From a checkpoint of a small transformer trained on Wikipedia: MLP 768 squared ReLU.
Each number is 128 + 32 x the weight over its row's rms, rounded and kept within 0 to 255. Layers, rows and columns count from 0. Numbers have three digits each. The size before them is the row's rms in percent of the matrix's.

# down: layer 4 MLP down (transposed), 768x192, rms 0.195, rows 560-576, columns 0-191
# up: layer 4 MLP up, 768x192, rms 0.204, rows 561-576, columns 0-191
down560 106:135140191184187135115085073108104152083130105095160124091129171099134098126190068147093161088152155150140121125167150190126139162144138144108104126118141108099086125134097137174153107082158156169084096081106084140144141118197100108159187154124187106129148091106201117126128094143102134162106086158117162130122097159072094180087077134134137169124101079122174090171108145158115108046090085101094081112118116138205119076118091102156101112144134118125116112094074102103178120102126104127127093137086149167085109196150093153103194161136169119176154121141106134139072113170106107126
up561 106:106124084146100169143142163097100091113088221124126141192143107142143149108173052137120152162150098157157189089140118161103169164125040111109122111158128115175179112134095088098095151134103086147120097159124151116129158173141184111147178134143158186080172047172101119120079119148097149082159058154144126133112127155151165112089112179129154146156132154173147069148108122114135193098140130113155135134117188165041132148150096148094127150104187084185138105135146095069112101144098128068120133153137083166116150074116130166130111143102113154156154144107139106115140114107119060106
down561 103:078172125126189113073135098125108083147067123166132074123097167133139185146224105129141101094066122145151137057119154157140097185166162136117081076106098142109133072118132141142081138140149096154147105096104151119093124171133197164128146155104185184142131139190083122125107142168107108104098096180148146197149153165188139168079107131131143111113145122185173147104100100135116119101098181099141172131082093178146127132146131104139123092124164116151192117134099137148130153123134145168130182136146120134112091136136158141164100129088159165155076161027087105136130085084143120083
up562 126:115141179098110158047149161087112133142150092199112108126149166181147119149101163125104085110139115102081121106091106072134141074189099134134109157147081189114130136104124132128094116149077106145106137151099166080112178111073086124119187145078129106077110154041136088131139120100176147126141133174129129090090117118155155127117109141095132135086187128083156124122177084132170148058183126153145112128175143133158194156135196081153173145121152188117109121117153158114147126106092120160162129166098177076113099118191082119166082118141108119136163161149172104077062146104151125175
down562 115:141109117135159065123161115077174176155160177149099134083155181083171076124064175100109106103088140238118137061127111108116123107118085155136105164045094139115097189155127086183091102096143108110136161128094148202102102090117123168088181147091146087079143172114157122162156132140100137114145145155163146099095121098168119146124176099084110146103145139134129153175133128137163111116131102175185156114081123098146148142106141168074141146147115116164080116099144127132105085160105075141162159127165124152144153141101089144145139118116092101112134126082153165085031100179162116107
up563 099:142142111098073141128164166097143122179117067112176104103149081174122113150120141134155136111175158127149067141162133130101117131146152101059080143076101072112125177114063170162148110136107142156117138088160086121122125153149138175098192148138133146130109077130110100105144157155112127150088099175079094118068150146096160112149197141116150106144081101064133176119083106112053150150129100140131110146092165090078106094136136140125096134124099121119057149122093058124065122183193105132092146103177160150087053194131154132162158108087113168130141199082142126154104165096115145099
down563 101:131191114126073093103196090158135094132109139105126137141140147106080099101117090122139096104156122170116039069153133170151168105106076122144166153107085110128103139120108083130188142186045106119140100118167099146089140077129154095141149129106159134149142153141134067191131138163094174091111129083138118113162143166089110176123084071095170115154101157171128117125095101160129131139073104148127115110120129109060137074203107122134094089056143123140146086129162148132125186134074123128026095160141156172115120141119118162114108114108125138155177158110087167161071186124136108090
up564 027:053064149053117193153115158106114127065095147153123172154140067154128129180091146122132149132115084099121087180104124092109093152083146158108136100128123166106133149077125109131100142094144102106141164164127148157120135134156115139139165189212058142131150105078066115114110160121085138137176103130155116082099137121169158144091104110143167148125097177158094148079080135170098092140097207138086139121123149137111140115155135091140110081091109135148109140095123102154160159135118192069121125068118122110151149070170127148159062136149176128151123118208153143139175143100092135211
down564 038:189155104153191079154152094134148145156167155118107190110118129114228123160141149148063123169108095171093143117213158110143145088122134092142113122181153138107115112181154116140107137132097145166177152076087105172130158183163080151109062079135096154052150120123123111170170064133101113132145109067057108109125120124110073175107124091152136151154153101108116114126140162108119140094122089134119132171130100170117132110067123151120109167109094140138117070102137149092100120140119181132140139068148151121126133153083159119191191157128113145108115081052104102163104143144143093062
up565 102:130127107115159137092111110195103094061120108112168136116170081127126123110090058130159125121091116126113121133157168131081113145134133099131106146117097106202130148128105172062177143113155183159137115144128132114062103100073108138099152110121192108101151162124121118098114157139186119131115145133107186162148163153145093121104139150130100128086199096194111077129137115107121121176191150132116069135059127079164123136136148240131154094093108128134091095118189117203158141170102202137135134101061117103085144127076136096123074079148136095143162101160137157142143104151187168112
down565 100:143131088158117135088113162135079128123130138116134117142054155078210133137177095187115060128120144197158139119128137123103089146187107128139158104094146091128107174113138161131134158131103123129177099102164095170109122095159116138170054216115123112112108104109084151193134132099109144094133128146119109139126125161123143158126109163147098208129115096154135166107133120124144115136231089114101091099121153158144098115149148161076084074125199136129173089134188197121172106160117167147094096128069162158127124144130117194152093162072128128194090101076109161099115121179125147103
up566 096:100167063138130151078171128085125147143098154072083149167118107156124129128158115133162088115164146111160137075129077105140089123122133039136139103112115154128150062150105091094154123089188104077116104114100104103092133101084094128176147062115123177149111132075223081167167177117159145160107093128125124137134143126159134180162112132133109125201115129113128114127133179145136169162076133091068087161148181123111152082127067061158167147127124150095089130151097103196084115193138101149143151174124122095121154133156095141104083163153108128198125121157100130088109147113194095138
down566 099:169137108123123126115130110152087112098138095110131136135167083186134139141136112174138107153118079150138119130121129072080134142170171114164157101122139097146220092100114091169116147098143127110116153098102078131137095171152144169117115105124143129114208138122126126155128134152123094193118136116153102104081122075129119095149093159099129113170158115124171154068180117171103140078048101162070205152108108151126133080132160124158061142165102065088101113130096159174130052101152041131103075184185153101122130138137070148150130155096088103150104098186105134182120149138191134174
up567 106:105110039102112091105178103113125134113128151131103126089137169163104099154128115119153073144121102123115109118130175142185076130161124134120099143181149110126112140166104150122164139117219119140115086098070137170131143120177141169126133108108105122187133158091183124049192082067102106168096165130084130136113150095111164100168119106165135118160163145132087085082119164121187086150159211174106128132080168143114048119106130105061103125101091154159152136138139127032087119109145136153117136124101142112093118163129093102150117148176101067129044100152168147121142114117082127108
down567 099:099113101109158127093157075119133114163126119099159098156115225143194159128136135114097114161145150198109110158117164126119140128160136195081146155131061132123139167188150160086110131171117135127125147120115107163135127148154126155145154125200097132145107119199149124036184050141114123169149153111144099065092136154136119160092079134121173081087144173124124143173102171091112141117143115131154129113149144157164071164114144155033135139143168105165148166178131071100128111164105122158132194102057113119131180151117163163098085172127162135088163151137134127084181100121100097136
up568 099:091082193100179100167122158146093156165112192105118117125169098163100157155157149175131161117137132131199130107122123134164131090131114116111121150144074130130119159133124145109152159110177153143179128131137172133088181146119087082099136118139178087136100101119140152100153206062114117146147096145140169102143109135170104087104030184107041077138127111139117112134099128118192154133070138082163128146121157112077140114085167122179100150104068097114131110167091163110166166103178096140118068178128162154184113105129120138166108173185146102099178113107159139142185106064141110099
down568 101:127121145101118073113108145128103144168193117090170076170154163092080105125134116168108121120127080128131114121148128125081105113120147109119156151118067167188136170095170123095119177094215082188104116118184152174091132120142072193132121148131139138191101094149103101143187123107138207127164106152134191118147126116140150109143095144125173133160155162163108135110170134156154140145067081134192121153163192138097112134083190159104144129139108181135180087130109159089181133165108124187147103136093178084121108124162108166104062123096118061122125118108125073133149087125069117136
up569 099:106080087105091096132138184125145109129147106171147106152173065116141125086184087129125206104154116128110088119131174080130170129175136161171071141140125169151112120126099129137115072106160170152143111091079156193083132137098159106182113175130106149161118175096133140125132082165168109145163114108140158155115123185244094112077138094160140134162086122119118190092108110185116148146113076116074123144160103143115109103121140152167195222176123107168117115148137130150138114089092124118070100152120130100135140104123096151115107121116093109096174159096193129094075179140177106122
down569 098:132135083160155155161104156177068183145140109158147092083182148112086156116196100169198179156148110114113111123100170124141084154091085165096121083133101155119178094107125130123046143125146156140139090131082131121138137148142171140155090095037083079128122166105110102101116107146168126106135096127140110137162178118095123110134134113169100140164204112167095098140113121144210132121187104110108087112157143118128139188089106084162153124129145137114102173155203111123104074114116143131134094175113183104131165091070163130095115112151094126155104112163153119076135174078064077096
up570 102:178148095099135092169101155138171121127112124167088164190147115101154125095136136157176139115130125103154110142094094143099143129131116082073130144092122139099182103143106072058156111101165102158131182127123157076131161147126154210025135139135074115148104135112121111147138101166126107148210134133147102115183180117156131121142082120102190141136215106114147079156116101167153101131113158154194158098075119195161142146120136092143142115113142118124173108156119084156098105112087127142066143095073184125156123144071155128043127116164115101188131166083113126139157131083115103177
down570 102:159189142179136130180095165145127141136133151118122094125139164116115139090126109111075099106133131156128107101107121117151133136110138140187180162166178139116111156178070108185098164153147118121108127117182125150151105152143090177072144134140162208113171119096132114125117158099091120127138141116111171115065138149199162111078105149159085101198143058156115095149208131116145130097163080194099149115109148156105111085150101134162124182162058170060130103132124110152070147130153135163118080140096168094122188090154102089156109176148185199104164105113100174179138129095123101131
up571 107:124134135122094100123141167123114102168173133070132196110197144110112153150146147119185134116145109200104144142132144169095120087143048158095135120124142069180155085135103104140189162114107130121080171185125109123114154060103151111126122144121089155119137195112176202132122090151122096135130097148145055137163118125154125062113111154118130231124148132156124147130113135101152078168054146124065130116088154133149108154091093177086125127143137113108118189147179122156107158114146116118132113112157100166125176213061165083109112117198108184087112102100150129148109126112143109123
down571 105:176085123108147081153138124112143114116131127097104157140190110106074096127092083102133140114087150136109070148131098127101150117101158193124127186138127123197092148155140076180101186096111140147144173193155092147104082134139144099147054107118125126106067119115130164142088080157148131127127125078089077107172120088107078091090129153140116158131057147105146136143131168115116096108140071156153140118220153075139129136165109170109140141172087122077132161162148090192178122114108087156133132135109082122172086107149116129077108099190154084142124137086163100206165123056129093155
up572 094:120068185167100165060110163147101153154100138115160089109134195135173154136124114154142140051147157116081107098120099106104122117180131103072134127156111115128174093113156117151155093122117137104126099124163085155145144089091128171124177089148154142123135151120177122167141094066150112098132156163157119157155144089145051121097123111141104146108151109128157177098176120174155095064110107087134128148202097108099217097126119113152085106152118117149136159106097146162088077153166073111155113159126136127135124024104109096114144098167093049111168116093159137087149079140115064185
down572 096:129194068143129088058152073099078107160158120115166114081141178120155129155141116118167076127104125081067160100152123098173104119094154105095130175107075110084155145135191128126115097147095150120092101170073077164116103084135119100112122134123157090124116176149139094130080128090143171133105178129117112116149142153135059133049058078153082126153146150134172124090185188121104162089141101125075123090079099115140136087112122046115112087135174127168152176145149121114153143096159124148071104101113102129099159131096131126055128148071088121161113126120093174101151110155093087108
up573 094:094142103141090141105210171167158121126111173071152129160145098142093151109112102106158100164187115086174125137140094091131154111125061108161104110174094131086137154126190129179136168083165056095162143097143151128165132158083185087183072133131129096177157158107130130106125145108141116113157120150165113144134118129125091145134086094091172104137107155151152133063119145127133131160118185143103129140154154093077053125168136167172129068149128142162217098144123176100114135170135157144119172138118200119117144144129136083208096084120138083116071145164197127157101186116109123150
down573 099:167143104151155084096121119117117112148105157114169154140148107124081138065114092137069112140204153118120072177183139142138160194175128059091114106100087152122147140118190175133100156058139131159149152188179146191138135099104217131132040096161135140132162099190104136162124085122104149181144121138153095141115100153207154132127124085133178121114118118199128117095181151104151097152181137140091114116112115154118125140147143109126042163153112094126185123180134175101132137086132125181123150163132208123100140121155082120163151098132133107130109176128145162121137113158155123144
up574 093:152078172137076180155142120101103105122189187173105108074084099124130165090127098120109134126137110045152104119184114105120070128128170126142187159137152109118200112125128129139075174140122100107144104108073160113148103116087164097109108168128125147106093112140099102166126146129109104111115127173136146144117102096136116159116130070139161152118221104099142149187174141091109109147077185112151107101118108114143092096131150077121119137174085112101090177114156138098140072101204143103197165125181097179082135069120196081113105169154158171162111058136097123157146115160136152100
down574 101:157105160146105105154105032126069085155183186099139105073091125069158149102134091114102146111103113134121172083161135111097095143151169085172122105130116160117106084112117155163091113101104162054101142076108186101146112095174133086092096070132120139115137121137110165133075117160118102151060119099154201139130129085129093126075128149138144118166157084179128128178164150060078100113129121125125111131163115134077063134117092080133130109163092137136071125080115068103162109057141184138188153146125192116115158119112140111150082180112116095142123153159106123165106074123128127123
up575 100:097114185082153115064083229144138141144126178149088093124121157104100092110133099134112147195135126127135120123117170111155130078122097124121155120122182119098097145111112103139143145217082120139180152156145092113183144098110104089149135057134170091107110156114143128124146135098153081057147142157095043130169181122149208085099133093147099147128107144092123123128075101134180141077177162143144126104146138164124076138096132059114131161110137087125171126155158128092089147089100104100087124142128138090107102080138070181156099164116147113120136167130141119168124220114190125153
down575 099:118117093129197119125145080120142184107099164056127136115136096107117159103189092091114107140142138119083132105145165133131126087116117135119147137105160170133152127138063141194073180133150111140154126044107080157154110124052140081091144098119186084125106151131102136156112102090171103136155161182109160151156107113100118073137190100139147108119104127092145168098119115136097125097114153116076087140121178127096153123099152095150129142142123129120115177168112131122136137158159069087196177147164100116157149122069101141163128106108175186249182119103167162146114180106206127146
up576 096:132145101100109207120108152151104086175126120142148108122126093100186163161131147125135113139133090150142089195086142164165167089100121153071112103114086127211099144107086114129148124119092106146151123099145152117134133136123190161183141119109111156159106095087138124065090174107099093145080108171175138150130180173104151107131210127110137185153060100139149080167130121169095144105106155192086112086110128117167155134147054141172133115126140107107138175092107136121074152102141152127164165178140153121182134152127175145190080110137109126090062150138082089086124081133054157084
down576 094:158134167100148102138128095093167060112117169157154074095129133070117132130114231103137099140187174090152109123095165115104127151108089185098103128129155132095092115084183131147108163117098137150165098164128177119081096135152159119100145138090144062074114116163114165150125152133132092134063074129109162167106173119172217113142177161112085184124168121153142140167160145110067151067070143155128161106156153108177171105165167140149120138167097148144069072118179092108105118085177163154102126090162159130124165134125119172137123134133102129158132098171133114150068132120095087152